Weights of a small GPT-style language model, trained from scratch on English Wikipedia.
Architecture: RMSNorm before each block, biases on query, key and value.
Each number is 128 + 24 x the weight over its row's rms, rounded and kept within 0 to 255. Layers, rows and columns count from 0. The size above them is the row's rms in percent of the matrix's.

# layer 5 MLP down, 192x384, rms 0.123, rows 34-105, columns 0-95
size [115  96  93 103  95  96  95  96 106 102  97  99 100 102  90 100  96 100  88 101  97 108 106 105 103 103 102 100  85  93  92 103  98  93  99  94 102  87  96 105 100 110 106 113  95  95  95 104 100  93  91 100 103 100 107 100  95  97 106  97  88  96  96 101 118  99  97  94 100  89  89 104]
[[111  86  80 137  91 113 154 134 108 125 143 104 113 111  79 118  88  99  99 124 105 114 118 144 164 169 100 121 130 124 108 141 117 122 123 145 134  99  86 173 196 148 134 126 150 130 199  99 142  87 135 132 157 167 130 128 117 158 129 112 159 111 175 124 115 153 118 153 120 171 111  88 129 151 118 101 130 106 106 121 112 178 122 155 113 133 128 150  74 149  91 112 118  80 135 116]
 [ 69 113  90 107 164 150 121 134 105 146 118 126 147 101 160 128 144 125 102 140 156 120 152 104 109 122 112 143 134 122 145 136 120  95 103 105 101 146 146 122  75 109 112 123 113  99 113 111  89 142 136 108 124 118 117 152 123 113 132 136 154 168 114 140 186 163 121 136 116 151 145 147 123 119  91 153 105  99 143 133 155 156 150 108 148 124  96 128 118 142 113 128 145 144 119 123]
 [129 147  97 129  77 152 126 144 132 112 146 165 146 105 178 143 106 104 123 150  97 121 142 123 140  85 150 131 119 135 140 120 126 158 124  89 137 144  87 154  92 114 133 123 102 133 106 129 108 157 116 156 108 142 160 130 155 130 126 112 115 142 108  96 119 104 106 108 160 127 140 129 108 104 103 118  91 173 100 178 148 130 115 154 130 133 114 114 121 127  95 190 125  87 107 144]
 [143 118 116 131 157 141 148 104 130 105 120 129 158 107  86 104  78 114 107 120 167 143 109 143 114  94 125 119 122 152 116 117 154 114 139 110 127 140 136 137 125 190 189 169 124 141 121 110 121 164 183 169 144 150 130 110 148 118 148 149 149  93 139 104 128 118 132 143 111 144 149 116 102 114 136 164 132 120 148 109 121 160 180  87 152 133 136 140 132 158  99 140  99 127 123 127]
 [108 123 121 135  78 138 137 135 121 135 120 101 174 126 150 108 132 171 142 138 153 172 130  96 128 137  55 167  99 132 143 169  99 119 118 154 154  73 116 121 142 156 127 143 105 121 154 156 116  95 104 150 126 132 146 124 118 149  88 107 162 156 148  73  68 124 123 153 138 136 159 106 125 100 151 146 132 118 113 119 103 134 135 136 143 117 141 137 131 129 162  87 149 140 136 130]
 [116 138 148 133 125 148 102 121 199  99 141 157 104 112 154 106 104 137 100 143  90 131 125 158 115 121 127 149 141 110 154 127  71 125 119 143 142 126 171 168 133 129 113 117 151 143 147 101  66 126 136  87 102 141 124 166 106 129 118 121 132 133 138 137 160 134 145  83 126 146 158 119 109 153 113 186 110 122 115 119 166 131 146 151  88 156 113  84 113 125 148 119 126 117 123 151]
 [112  61  80 138 140 116  93 106 147 178 122  70 151 139 139 129 132 134 116 127 146 103 130  92 111 158 146 134 132 105 110  80 101 136 146 115 160 132 152 141 149 131 120 124 106  76 145  78 113 161 186 107 170 126  93 126 102 114 120 134 122 138 151  94  99 139 121 101 159 149 122 142 111 102 114 120 158 118 115 129 143 136 148 103 104 158 113 135 102 166 132 127 146 110 177 117]
 [119  95 152 137 134 126 159 152 106 134 129 131 138  99 114  82 125 175 143 126  87 130 135  86 148 114 153 133 133 122 136 157  95 138 142 125 132 132 133  96 132 116 132 138 100  94 112  81  74 191 129 109 161  96  85 128 102 146 111 116 128 143 153 117 194  84 103 117 167 102 127 141 130 160 102 156  85 118 151 158 139 119 114 133  94 131 129 122 122 123 115 150 131 138 113 101]
 [155 148 150 145 165 133 108 129 105  92 117 169 118 125 147 151 120 188 152 133 139 124 129 139 124 147 131 140 123 148 121 134 123 155  96 126 119 135 153 115 168 134 141 127 105  88  91 146 142 114 145 128 102 178 177 114 165 183 121 122 104 102 146 124 121 125 116 121  97 134 150 128 138 137 122 131  77 136 142 109 101 124 135 110  96 128 122 152 111 128 101 119 125 129 123  98]
 [ 92 136 119 137 135 115 144  94 130 184 135  93 129 131 149  70 117 129 137 118 159 117 114 108 134 127 141 149 160 111  87 113 131  87 143  83 128 145 150 155 101 155 162 131 134  99 127 104 121 103 124 125 103 104 111 128 123 125 147 112 140 126 128  87  82 117 135  81 157 123  98 104 130 118 146 144 120 126 146  82 102 138 127  81 140 107 103 136 133 107 146 151 112 101 112 123]
 [165  94 171 106  86 101 121 107  79 114  95 173 104 118 162 120 167 106  91 134 131 120 126 109 132 125  74 143 117 120 119 131 126 112 104 158 115 113 161  97 157 172 103 137 133 114 145 127 155 150  71  88 133 137 106 147 112 120 102 121 158 108 119  97 132 103 127 127 131 141 135 132  91 126 164 116 135 159 135 104 135 100 153 160 110  93 131 143 128 136 158 109 121 164 156 166]
 [120 171 127 102 142 132 132 140 183 151 130  41  89 152 162 121 155 149 128 134 128 126 162 123 154 126 153  91 148 103 134 109 180  88 107  70 105 145 127 128 129 137 103 124  90 120  72  91 118 146 138 165 119 121  91  84 144 133  99 131  64 127 148 146 133 124 132 100 148 117 106  95 103 143 130 114 151 138 148 113  94 162 111  87 126 175 157  95 134  99 138 147 117 156  86 108]
 [154 105 121 123 106 129 171 120  77 118 140 141 133 107 148 118 113 120 145 140  97 119 129 133 139 113 175 138 117 143 125 167 114  99 165 194 156 119 116 152 157 139 108 174 105 108 130 135 118 129 171 127  72 102 129 142 132 140 147 132 112 135 139  71 155 138 127 162 131 134 124 114 122 143 111  88 133 127 104 140 139 127 111 142 104 134 109 142 136 114 104 148 126 161 150 142]
 [ 73 138  85 114 102 127 115 121 153 119 148 122 108 114 112 105 141 144 127 111 119 124 141 158 133  82 152 157 122 166 126 106  76 147 141 111 115 138 126  72 157 115 159 139 131 136 139 119 116 159 147 166 108 126 113 159 133 137 107  92  96 170 172 153  94 123 143 140 113 135 141 101 131 158 104 153 164 153  94 183 112 143 102 104  97  97 101 126 129 122 150 211 119 114 171 130]
 [ 99 176 147 180  86 142 103 104  92 180 178 127  83 128 127 141 158 134 114 121 144  94 121 104 109 167  92 125 121  95 148 154 112 108 130 127 132 134  76 127 145 160 127 119 176 134 158 146  93 138 143 148 117 175 120 125 160 127 114 102 143 127 151 108 151 136 137 120 119 129 154 130  66  81 138 154 126 163 116 117 118  98 123 158  88 115 132 106 119 120 122  40 131 143 121 168]
 [129 148 146 100  98 149  73 132 125 181 193 133 122 118  80  90 124 138 130 124 133 131 135 143  66 156 138 122 124 126 143 143 129 128 188 114 149 136 121 124 109  94 135 126 161  82 116 104 143 122 133 119 165 105 164  97 122 115 125  99 141 157 134 146 160 127 114 150 170 161 155 111 114  87  94  74 201  94 131 139 101 128 156  77 136 130  95 104 101 135  94 151 150 157 163 101]
 [122 117 115  73 145 126 157 103 135 123  80 147 115  79 142 177 124 162 133 128 148 166 113 112 113  69 137 180 132 141 111 113 141 139 126 179 135  95 129 107 142 109 165 118 134 121 120 140 156 118 128  92 141 118 106 125 121 127 113 135 133 131 121  94 144 133 134 105 138 114 105 136 128 131  92 154  75 129 110 114 117 130  99 129 145 110 126 129 146 145 121 113 168 143 138 166]
 [129 135 127 156 105 121 151 138 136 132 100 130 115 139 172 118 128 112 146 132 103 120 137 136 145 131 113  87 133 118 117 161 140 185 101 133 174 119 114 125 123 100 116 116 138  95 140 176  78 132 186 133 142 151 100 158 156 157  88 134 134 167 119 102 103 152 118  96 106 132 130 137 121 139 109 158 169 114 130 124  95 144 114 106  95  86 132 127 133 164 113 112 123  96 142  78]
 [117  99  93 207 110 119 105 152 134  94  64 109  95 131 137 137 143 130 158 138 161 129 102 163 111 129 176 105 104 113 130 118 126 138 126 138 115 149 112 166 149 144  81  61 103 108 104 117 145 138 135 133 157 122 130 132 165 123 158  98 168 113 103 140 122 115 135 107 127 116 100 102 146 176 109 114 104 135 139 139 147 147 130  77 158 126 142 149 190  89 119 185 117 128 139 110]
 [110 164 102 164 171 127 112 110 119 134 116 139 159 124 131 117 131  90 135 103 157  92 100 179  75 124 131 167 121 151 141 157 118 125 129 125 152 127 157 103 113 117 113 134 126 168  91 124 124 147 132 137 122 103 144 148 136 124 106 134 129 152 141 106 136 113 143 128 139 114 130  96 116 111 125 124 126 190 108 120 138  98 129 100 143 123 140 142 146 189 155  77 154 118 111 168]
 [137 117 101  88 134 144 138 190  97 115 107  91 121 108 148  86 123 122  96 127 124 154 117  89 114 133 162 132 119 101  88 176  78 148 144 152 142  84 125 143 139 108  90 139 103 117 131 132 163 124 165 191 119 105 134 158 140 134 134 133 138 118 130 130 112 159 130 159 137 161 123 128 150 160 125 135  99 146 105 144 119 122 139 126 159 133 122 130  90 135 145 127 184 128 125  92]
 [169 122 167 129 184 115 135 129 169 101 155 146 167 134 139 104  98 118  95 140 125 157 134 112 150 110 163 152 111 127 135 170 149 164 139 132 117 107 138 138 157 123 176 112 121 102 126 135 136 125 127 178 171 147 164 122 119  60 127 156  94 151 161 123 147 125 151  91 149 171 144 101 120 163 124 119 150 127 121 137 122 147 114 133 116 144 145 126 117 161 139 149 124 120 175 134]
 [106 119  95 143  54 125 154 108 107 105 168 147 111 100 153 102  79 137 130 113 128 158 131  87 148 155 126 108 127 101 140 183 153 125 138 163 164  89  89 136 165 114 167 146 153  88 154 132 147 144 223 115 151 116 154 120 107 157 115 140 136 165  94 122  89 126 126 170 173  97 124 119 161 121 120 136 114 123 102 126 111 118 131 120 144 135  96 131 128 106 168  81 146 105 125 127]
 [159 116 142 129 133 140 111  92 137 139 135 161 135 118 121 101 126 170 130 109 131 126 108 156 145  97 174 158 138 117 128 135 133 113 125 122 120  88  99 135 135  95 119 142 116  70 137 111 136 110 137 104 114  80 117 139  58  93 116  90 146 100  88 163 114 148 138 124  86 129 168 176 129  73 111  96 113 109 133 102 142 114 135 124 134 136 129 143 118 159 159 130 128 123 114 109]
 [119 120 160 134 118 160 106 121 163 170 101 125 176 123  98 165 157 132 122 131 159 133 132 159 137  89 151 143  96 134 102 114 187 182 138 129  79 122 149 112 153 130  87 153  96 158 109 168 175 160 125 113 119 148  99 101 113 136 143 129 138 137 140 157 149  85 138 147 108 145 151 151 175 137 172 144 131 107 100 136 168 129 142 143 107 129 124 120 158 115 201 162 139 127  96 133]
 [ 96 188  99  82 169 125 126 134 109  95 130  99 124 130 141 120 149 150 159 122 108 113 104  91 104 123 113 106 134  61 100 123 109 100 116 151 119 123 178 114 130 121 113 114 139 141 141  79 136 150 131 115 109 164 135 132 121 111 128 127 107 117 141 148 150  90 125 106 132 154 138 149 190 183 119 146 114 113 123 104 144 117 171 143 115 100 139 101 125 118 163 136  96 165 130 116]
 [115 160 104  93  85 138 138 111 123 133 167 102 140 116 123 105  78 121 119  96 100 117 141 154 138 167 161 107  78 133 127 139 132 132 111 176 145 130 146 136 135 111 120 157 123 156 122 147 153 138 185 127 146 128 123 190 136 174 118 114 124 108 156 135 112 152 147 136  88 146 127 138 122 170 153 145 172 100 100 136 147 134 144 162 149 163 115 134 135 129 180  97 144 147 149 121]
 [153 112 104 170 212  95 141 111 131 149 162 100 127 131 127 163 136 126 102 132 107 146  98 125 137 110 116 117  97 123 143 126 177 108 133 126 147 125 139 121  98  66 150 122 107 128 104 185 101  72 109 101  84 101 142 152 165  98  88 116  88 151 156 170 147 100 149  92 101 121 114 135 137 120 132 153 149 123 161 113  80 112 157 107 127 119 157 136 122  87 138 140 102 133 116  95]
 [162 146 164 131 117 138 142 132 120 180 125  89 121 139 112 102 128 144 152 125  97 176 143 117 125 163 129 112 119 127 117 124 150 154 127  93  88 117 110 122 108  78 131 120 141 125 136 118 156 133  88  85 148 109 100 133  99 132 136 145 111 138 126 115  94  93 125  84 134 174 149 131 164 123 101  87  92 119 166 133 157 118 178 103 170 157 138 126 102  95 140 120 123 149 132 104]
 [108 112 172 111 105 145 124 162 148 141 125 113 146 129  97 126 136 121 100 158 126  98 147 160 152 117 124 106 140 125 143 136 157 113 124 129 127 150 113 111 116 165  94 114 144  99  65 135 129 131 119 131 125 126 148 114 150 138 123 126  99 114 145 132 162 109 123 106 181 123 132  93 138  92 136 130  82 105 115 137 176 126 116 135 137 155 130 128 166 126  78 139 108 126 144 112]
 [ 83 121  59 118 122 102 135 106  85 125 106 120 109 155 153 136 162 109  88 109 103 103 110 145 112  96 152 141 125 133 141 114 109 146 136 146 134 124  83 148 154  87 175 142 141 114 117 188 116  93 136 165  72 148 154 137 119 118 121 110 179 164 151 138 134 132 123 123 109 117  84 101 168 141 137 129 123 141 137 125 151  99 102 113 102 141 120 134 143 169 104 167 136 152  70 123]
 [149 134 126 110 188 140 123 119 123  72 117 115 166  89 137 118 104 127 157 131  94 147 146 186 141 128 146  97 113 141 111 113 147 121 143 105 159 115 104 150 177 130 123 135 116 148 141 176 135 145 134 134 180 110 126 114 135 159 107 160 135 122 122 127  85 182 130 133 109 117  99 131 146 150 121 138 105 126 138 146 130 123  97 145 110  78 142  92 127 158 136 138 103 134 127  84]
 [120 158 134 108  93 147 132 157  97 121 148 123 120  96 158  89 138  97 126 147  99 122 142 121  81 154 117 172 117 103 108 143  95 135 130 157 178 129 117 120 129 136 124  85 124 131 115 174 113 165 134 113 116  94 155 142 129 134  62 137 162 151 129 116 146 129  98 144 158  65 144 133 110  87 116 135 143 152 129 114 179 140 151 109 134 138 163 116 125 117  92 130 144 116 122 130]
 [153 167 145 173 136 148 132 108 192 158  99 158 132 135 176 119 153 123 124 136 129 155  81 130 122 113 147 135 132 150 154  82 100 122 130 112 126 151 126 115 155 110 170 122 137 107 152 131 102  70 161 160 141  87 132 137 138 106 112 149 128 116  94 104 146 109 104 129 132  82 120 137 109 142 137 154 145 114 171 109 137 153  96 121 186  99 138 157 150 147 110 106  77 118 135 155]
 [189 117 140 118 118 131 152 140 150 141 147 149 126 130 154 134 137 115 135 124 125 139 142 137 147  36 159 100 165 128 171 143 151 148 101 112  96 139 143 169 122 147 117 123 128 149  94 131 142 106  96 137  97  94 111 111 178 163 146 120 136  85 114 125 183  96 103  77 137 100 104 151 131 131 146 115 140  93 134 147 144 129 157 101 104 109 110 109 118 104 140  92 105 162 134 147]
 [132 119 133 112 116 123 124 152  72 160  59  94 158 155 102 153 106 149  94 128  96 156 139 158 128  79 154 160 109 165 122 135 154  77 150 137 126 131 140 172 112 106 148 163 112 178  74 114 128  89 120  82 125 120  84 148 111 143 162 127  82 152 120 177 144 132 143 108 114 118 110 100 151 137 101  95 178 103 127 132 121 143 139 134  92 133 159 136 133 134 125 146 128 168 180 158]
 [128 135  81 143  92 124 139 110 108 150 104 218 131 139 116 112 129 195 143 112 126 120 124 123 121 134 105  90 128 147 138 113 108 168 112 132 179  96 102 127 101  91 121 131 133 107 120 142 160 129 109 182 118 137 140 129 106 151 158 146 103 106  98 138 101 160 118 141 102 142 122 105 145 121 131 125 165 149  96 125  93 104 163  95 143 185 151 148 143 143  88 141 149 153 100  97]
 [116 131 185 121 126 155 125  99 133 142 162  89  84 101 159 110  94 120 105 139 108 112 109 111 151 131 111 139 159 144 190 106 125 200 119 130  95 115 135 143  88 175 162 126 146 104 110 120 174 152 132 142 149 141 139 120 172  90 146 134 143 109  87 100 159 128 133  88 123 122 146 122 104 102 103 113 118 122  78 154 139 149 151 102 139 129 121 117 105 119 116 138 107 146 131 148]
 [134  86 168 123 113 109 141 131 158 114 100 123 141 134 165 139  95 129 123 125 199 135 136 146  84 127 105 178 151 119 145 110 120 149 176 131 141 137 138 108 100 116 117 139  75  96  93 139 146 143 111 175 155 148 133 128 135  89 131 164 190 120 112  91 118 121 133 141 133 123 121 150 166 136  95  88 135 108 145 118 172 122 135  90 145 161 109 133  70 125 125 114 147 124 150 174]
 [153 106  87 105 156 122 104 152 149 110  83 167 121 115 105 105 129 124 148 148 142 146 160 134 138 147 148 114 173  87 109 144 123  94 104 125 118 146 114 145 100 118 142 106 132 154 109 127 146 133 114 122  89 102 140 103 108 122 133 146  77 116 116 169 124 132 130 107  93 103 111 160 151 108 118 120 136 148 138 123 115 127 148 111 117 160 151 104  97  98 118 163 115 129 113 165]
 [ 97 162 122 126 136 110 141 122 107  97 106 121 149 123 131 155 115  98 124 129 117  97 126  90 120 145 170 127 153 145  99 157  85  99 116 117 132 108 103 148 126 130 102  85 138 145 137 141 133  98 125 111 127 164 147 129 129 134 120 105  87 133 116 111 163  86 116 112 122 164 134 137 102 153 154 162 102 140 115  99 133 124 144 149 171 169 126 116 185 137 102  96 172 111 143 108]
 [ 96 132 162 120 141 112 117  98 159 118 112 154 108 122 139 160 151 152 104 129 118 126 125  95 120 123 141 111 116  99 139  57 167 149 122 117  76 117 163 105  90 145 120 118 103 153 120 115 160 108 100 165 112  90 135 112 170 148 139  97 115 151 135 109 101 134 132 105 125 167 117 137 140 103 104 111 143  90 121 117 136 174 126 118 104 122 137 119 133 134 195 104 119 124 163  97]
 [143 140 141 118 132 135 151  83 114 136 135 110 135 152 157 163 141 168 153 120  59 104 133 157 163  88 103 138 121 124 191 121 156 117 139 124 146 146 109 120 137 145  79 112 140 129 115 143 103 101 140 136 141 136 139  95 155 135 125 131 120 113 114 101 103 146 109 172 120  97 155 104 160 185 134 106 109 112 168 104 180 115 182  49 157 123 131 120 160  93 124  87 139 124 114 107]
 [158 118 109 139 156 128 146 149 109 102 136 120 106 151 138 115 134 133 163 111 170 116 137 130 160 165 128 108 145 138 115 175  82 165 148  96 102 129 131 156 168 151 105 111 131 131 181 126 109  96 109 124  99 105 171 147 162 136 136 138 142 135 138 149 134 138 147 103 138 126 142 149 156 112 110  91 167 141  87 129 114 116 120  98 122 140 153 116 104 155 133 121 152 108  99 141]
 [152 119 155  87 124 140 118 134 153 105  80 106 130 115 127 121  98  84 162 142 135  73 104 106 103 154 120 119 136 148 139 152 165 116  94 143 139 181 102 122  68 131 152 146  96 120 118 131 106 162  86 129 116 152 113 105 117 111 111 148 176 140  94 141 163  63 112 152 138 122 129 150 139 140 115 121 157 119 102 135 131 116 133 125 116 109 159 112 157 123 142 131 142 137 120  87]
 [138 176 145 123 108 116 115 100 133 142 146 141 149 150 135 164 148 182 141 145 156 118 140 138 147 146  98 111  98 109 120 119 118 118 127  99 151  98 114 123 135 163 134 148 117 153 104 122 100 119 114 100  80  91  86 129 150 128 135 147 126 171 117 130 151 143 169 146 132 127 144  69 104 101 123 117 114 123  92  78 120 158 146 109 147 144 121 171  98 147 148  47 153 145 121 108]
 [160 136  48 110 137 142 113 118  88 112 145 117 158 140 117 150 149 142  85 144 177 115 134  89 131 183 102 119 126 109 159 114 111  91 147 159 142 171 142 103  77 112 135  98 142 124 143 128 142 139 122 145 109 160 165 145 110 126 145 196 100 133 128 110 128 120 130 157 128 143 148 168 129 153 135 135 150  81 140 157 132  84 127 170 101 130 132 108 157 161 108 110 120 127 145 109]
 [122 136 110 124 131 138 132  93 119 148 150 126 119 117 172 138 106 120  89 123  93 110 128 114 170 105 128 149 121 119 129 150  81 122 127 118 143  88 115  62  60 119 160 108 152 143 145 153 179 159 110 144 127 150  92 116  98 145 156 144  88 140 114 131  89 121 132 123  99 148 150 132 111 120 104 124 157 126 110 113 103 108 100 120 133 154 103 134  93 159 162 114 136 129 167 165]
 [124 132 147 194 172 129 128 142 148 133  96 141 146 118 125 109 111 132  88 124 110 184  91 134 135 125 134 134 137 105 111 130 116 125 129 110 119 146 134 116 146 175 135 126 109 131  73 110 131 110 157 136 102 100 100 112 107 121 135 171 147 127  90 107 137 144 130 135 144 147 144 153 105 153 141 148 143 134 142 143 145 147 135 136 161 168 133 117 117 158 117 138 119 140 172 138]
 [138 104 192 187 151 148 119 130 131 127 138 115  87 146  85 120  82 164 125 127 138 130 127 161 122 141 152 147 125 175 101 100 118 122 154 100 146 122  98 108 150 100 115 126 120 146 144 150 156 114 114 180 173 158 114 134 100 135 117 131 102 160 153 136 175  87 116 130 120 140 132 131 189 104 120 121 107  96 163 155 116  79 130  96 120 132 149 152 122 115 107 159 130 112 146 118]
 [152 151 159  98 116 124 153 108 173 142 157 132 102 107  98 150 136 124 132  93 113 132 103 164 141 150 136 129 116 135 121 109 144 127 173  79 116 122  93 157 124 143  94 176 161 113 121 124 113 133 165 169 142  83 147 122  85 128  97 137 146 147 124 141 132 118 112  98 115 125 155  79 177 139 146 106 149 100 104 106 132 156 185 150 175 108 129 140 135 130 108  90 108 105  99  96]
 [193 113 138 151 103 157 114 130 115 154 179 139 168 116 161 180 141 132 140 131 114 126 165 138 101 141  80  90 157 133  98 134 100 132 135 108 155 122 125 164 110 132 149 105 110 132 152 144 123 128 145 128 124 118  96 127  81 119 136 110 124 116 127 158 169 121 111 144  93 166 164 149 149 138 152 121 135 152 147 165 151 104 145 160  55  87 137 116 146 120 133 156 158  99 132  88]
 [ 96 147  99  96 106 120 120 180 124 123  98 171 123 126 165 124  95 111 151 124 130 153 141 107 129 114 108 125 127 104 134 148 126 104 124 130 127 132 192  89 116 162  86  83 135 120 143 125 128 126 158 120 160 145 165 132 125 152 112 143 165  95  91 126  84 123 151 162 156 103 116 125 117 113  97 129 112 135 118 110  94 150 159  72 158 107 150 130 106 163 132  73 170 141 119 146]
 [139 164 155  82  77 115 145 146 147 141 108 134 128 130 140 143 141  90 128 123 129 137 137 110  99  85 125 129 149 145 152 153 114 143 139 178 144  72 182 119 136 110 104 118 143 133 118 141 116 150 157 103 131 197 112 165 167 175 135  81 141 140 125 120  93 136 138 147 126 116 106 132 119 119 119 141 105 148 130 103 118 159 127  85  97 153 103 122 133 146 137 107 145  99 114 113]
 [136  74 159 169 161  97 141  79  88 150 120 152 150 139 178 125 134 115 176 111 146  91 131 169 107 105 163 126 103 160 147  97 192 117 146 167 124 139 124 109 113  96 123 118 110 122 135  88 110 135 155 130 103 148 129 125 102 104 106 143 143 129 139 120 101 123 163 100 129 130 122 109 102  81 147 124 155  85 133 102 136 121 125 129 142 105 115 122 164 185  98 171 110 132 113 108]
 [130 112 102 135 142 132 125 167 160 121  87 154 100 120 103 140 111 134 114 128 112  99 134 131 142 101 100  95 125 128 140 162 115 127 104 113 138 140 119  91 118 156 114  90 164 143 121 105 155 157 153 131 128 116 158 143 157 155 153 124 168 141 162 153 128 126 122 156 101 125  95  97 119 171 113 109  98 157 141 123 101 136  92  97  92 100  95 110 122  95 127 129 134 114 115 162]
 [105 118 132 126  84 120 117 153 121 169 181 183 147 114 139 125 149 144 173 131  82 143 120 106 138 137 162 129 129 112 159 151 124 128 135 135 125 119 124 142 134 159 124 140 117 136  91 120 109 108 152 123 100 129 133 128 146 122 115 103 118 152 102  99 130 110 122  85 145 149  76 128 132 108 137 141 136 131  93  96 128 154 122  93 182 115 111 136 107 138 103  82 116 116 124 138]
 [177 113 121 106 182 139 116 125 149 125 137 125 122  98 130 145 157  94 132 146 171 143 131 144 111 150 180 164 129 137 123 120 133 115 134 113 115 131 131  98 136 129 147  96 134 124 105 104 128 183 173 104 123 150 115 126 127 108 108 153 143 152 113 130 141  99  90 118 121  82 143 136  95 172 104 130  95 114 153 128 123 102 113 125  80  94 159 113 107 143 165 171  95 100 136 143]
 [121 111  79 176  59 114 118  95 138 121 163 138 100 154 116 105 112 153 161 122 145 131 138 143 138 160 122 164 125 140 142 131 147 139 154 134 137 113 138 110 191 110 158 121 179 102 148  93  86 130 123 109 111 169 131 151 130 134 101 116 127 109 123 115  78 132 118 132 132 174 106  93 102 148 131 159 119 154  76 118 146 158 115 104 185 170 101 114  62 154  88 152 144 126 138 116]
 [120 118 100 169 105 140 114 123 164 141 130 132  89 132 163 157 119 107 163 123 177 101 130 138 115 115 130 166 116 129  71 160 155 121 161  96 166 139  75  86 142 129  90 127 146 111 122 105 114 110 167 145  97 142 152 152 106 140 152 139 112 130  97 139 144 161 141 150 115 126 157 107 137 134 127  96 101 145 124 140 152 133 123 133 115 122 148 138 136  93  85 151 190 136 127 155]
 [125 215 164 175 122 150  97 106 141 104 123 146 143 156 141 124 116 116 130 158 144  27 148 151 104 106 110 106 130  78 142 135 158 169 122  89 172 141 162 146  96 118 136  90 157 139 134 136 182 169 165 137 151 128 136 122 157 121 124 140 115 102 152  99 147 130 136 149 145 139 114  94  92 140 150 138  87 162 124 154 101 144 153 148 150  95 158 133 132  93 136 131 182 124 141 128]
 [141 102  96  76 122 127 151 148 157 156 105  90 140 118 132 150  97 125  92 113 136 132 113 136 114 122 126 122  96  99 107 140 176  95 163 111 119 144 156 130 138 105 159 156 138 141 123 129 155  93 154 162 115  96 139 169  97 111  84  93 101 186 141 168 135  98 125 133 131 151  84 119 113 129 155 135 175 138 109 128 105 112 125 143 164 121  96 143 155 134 169 165 129 114 119  84]
 [138 109 158 125 137 153 115 168 158 134 189 110 178 162 152 141 122 184 180 124 144 142 156 125 168  95 113 115  98 141 123 146 134  98 135 131 106 141 161  95 105 137 102 120 113 138 120 118 135 118 146 102 121 172 132 117 132 172 159 181 127 146  99 125 110  99 115 133 159 147  93 142 114 115 112 152 148 141 140 122 109 149 128 118  99 124 165 120 134 174 133 125 119 151 141 130]
 [175 127 141 106 155 126 149 135 114 116 109 152 113 121 136 115 129 139  87 108 163 129 135 145 130 118 158 158 132 141 129  84 104 141 130 125 109 153 116 169 108 117 116 134 161 164 124 146 109 146 120 134  89 111 133 141  79 108 158 136 115 138 134 153 124 153 157 117 118 139 129 125 111  96 155 108 156 135 136  97 140 119 146 143 141 164 118 140 130 166 159 144  71 131 120 154]
 [ 78 107 139 139 177 104 101 144 149 116 103 109 124 109 138 155 149  85 117 119 107 126 161 119 127 149 124 114 117 133 131  66  93 149 109 102  91 101 152  97 142 104 103 158  96 114 123 182  95 112 120 152 166 130 151 110 148 100 106 146 156 150 210 138  91 141  97 111 141 101  94 154 101 128 138 107 163 173 130 147 152 161 154 165 137 161 135 125 114 132 152 115 113 156  99 125]
 [118 136 142 151 129 124 140 126 127 156 147 130 131 137 153 126 117 127 114 113 100 122 134 146 132 140 127 105 111 166 143 112 145 138 124 114 132 147 140  96 156 181 164 108 109 162 145 184 118 138 106 125 110 138  58 159 121 171 149 110 132 155  85 151  97  99 144 108 140 133 104 157 141 148 137 133 119 145 133 102 125 108 120 103 176 118 113 125 126 108 168  99  79 120 109 123]
 [132 161 114 126 141 149 155 145 141 103 120 101  79 103 107 154 103  99 110 128 130 169 144 115 166 133 165 130 155 140 135 175 114 116 136 124 156 105 106 108 112 115 144 109 149 119 138 123 133 138 130 104  80 158 119 138 135 154 160 113 136 138 160 125  65 128 131 159 120 124 144 177 120 138 116 125 131 109 131 151 125 114 114 118 187 107 135 117 129 168 153 131 157 106 111 170]
 [108 103 125 127 173 128 130 123 153 132 114 149 108 138 146 145  96 158 117 114  71  89 117 147 142  82 135 147 114 154 138 101 135 119 129 150 122 111 105 115 144 156 153 109  91  58 151 138 147 104 106 140 139 140 109 146 170 112 119  77 107 110 132  98 156 161 111 109 155 108 146 138 103 162 115 109 106 146 140 147 119 119 126 112 139 157 134 133 119 135 187 121 174 124  95 116]
 [175 131 135 108 154  99 131  84 127 130  92 158  89 125 119 167 124 153 117 146 129 104 143 134 123 181 156 126 130 106 156 114 120 118 106  90  96 148  98 103 150 106 144 164 131  99  81 143 117 119  83  88 153 116 126 119 152 115 150 121 135 141 149 110 178  94 123  49 124 141 107  94  77 135 161 133 132 139 177 129 141 137  76 110 176 132 133 116 136 137 131 105 112 145 120 143]
 [105 147  58 103 115 133 141 105 124 122 114 143  88 119 124 161  92 114  97 147 164  96 140 128 115 156 181 159 109 151 121 127 139  87 135 124 136 148 106 213 145  79 142 148 112 113 126 173 168 115 126 104 121 127 153 142 112 132 145 122 155  78 135 120  64 161 135 130 115 117 138 133 180 116 106 150 110 127 136 142 126 121  95 126 100 139 110 117 110 126 120 118 111 120 134 158]
 [102 140 135 177  85 132 135 111 111 136 105 117 120 124 140 163 119 101 128 112 104 114 137  95 170  84 121 109  97 118 108 127  95 153 114 117 142 142 120 117 110 144  85 140  98 109 141 136  93 115 174 128 149 100 137 107 156 144 129 112 157  80 107 111 147 150 111 182 121 157  92 100 115 116 157 128 117 137 135 113  86 131 110 133 172  76  97 124 134 143 143  85 125 114 111 120]
 [119 127  62 137 126 122 114 105 130  85 128  92 109 147 109 122 138 102 112 129  85 137 130 132 115  86 158 109 148 104 139 154 174  99 126 114 104 155 127 106 147 116 124 128 130 145 109 165 104 123 183 132 142 147 148 118 171 126 107  99 120 153 155 167 174 125 107 159  97 142 115 126  59 136 133  95 117 121 134 131 181 158 100 159 167 101 147 119 153 160 136 146 117 105 151 157]]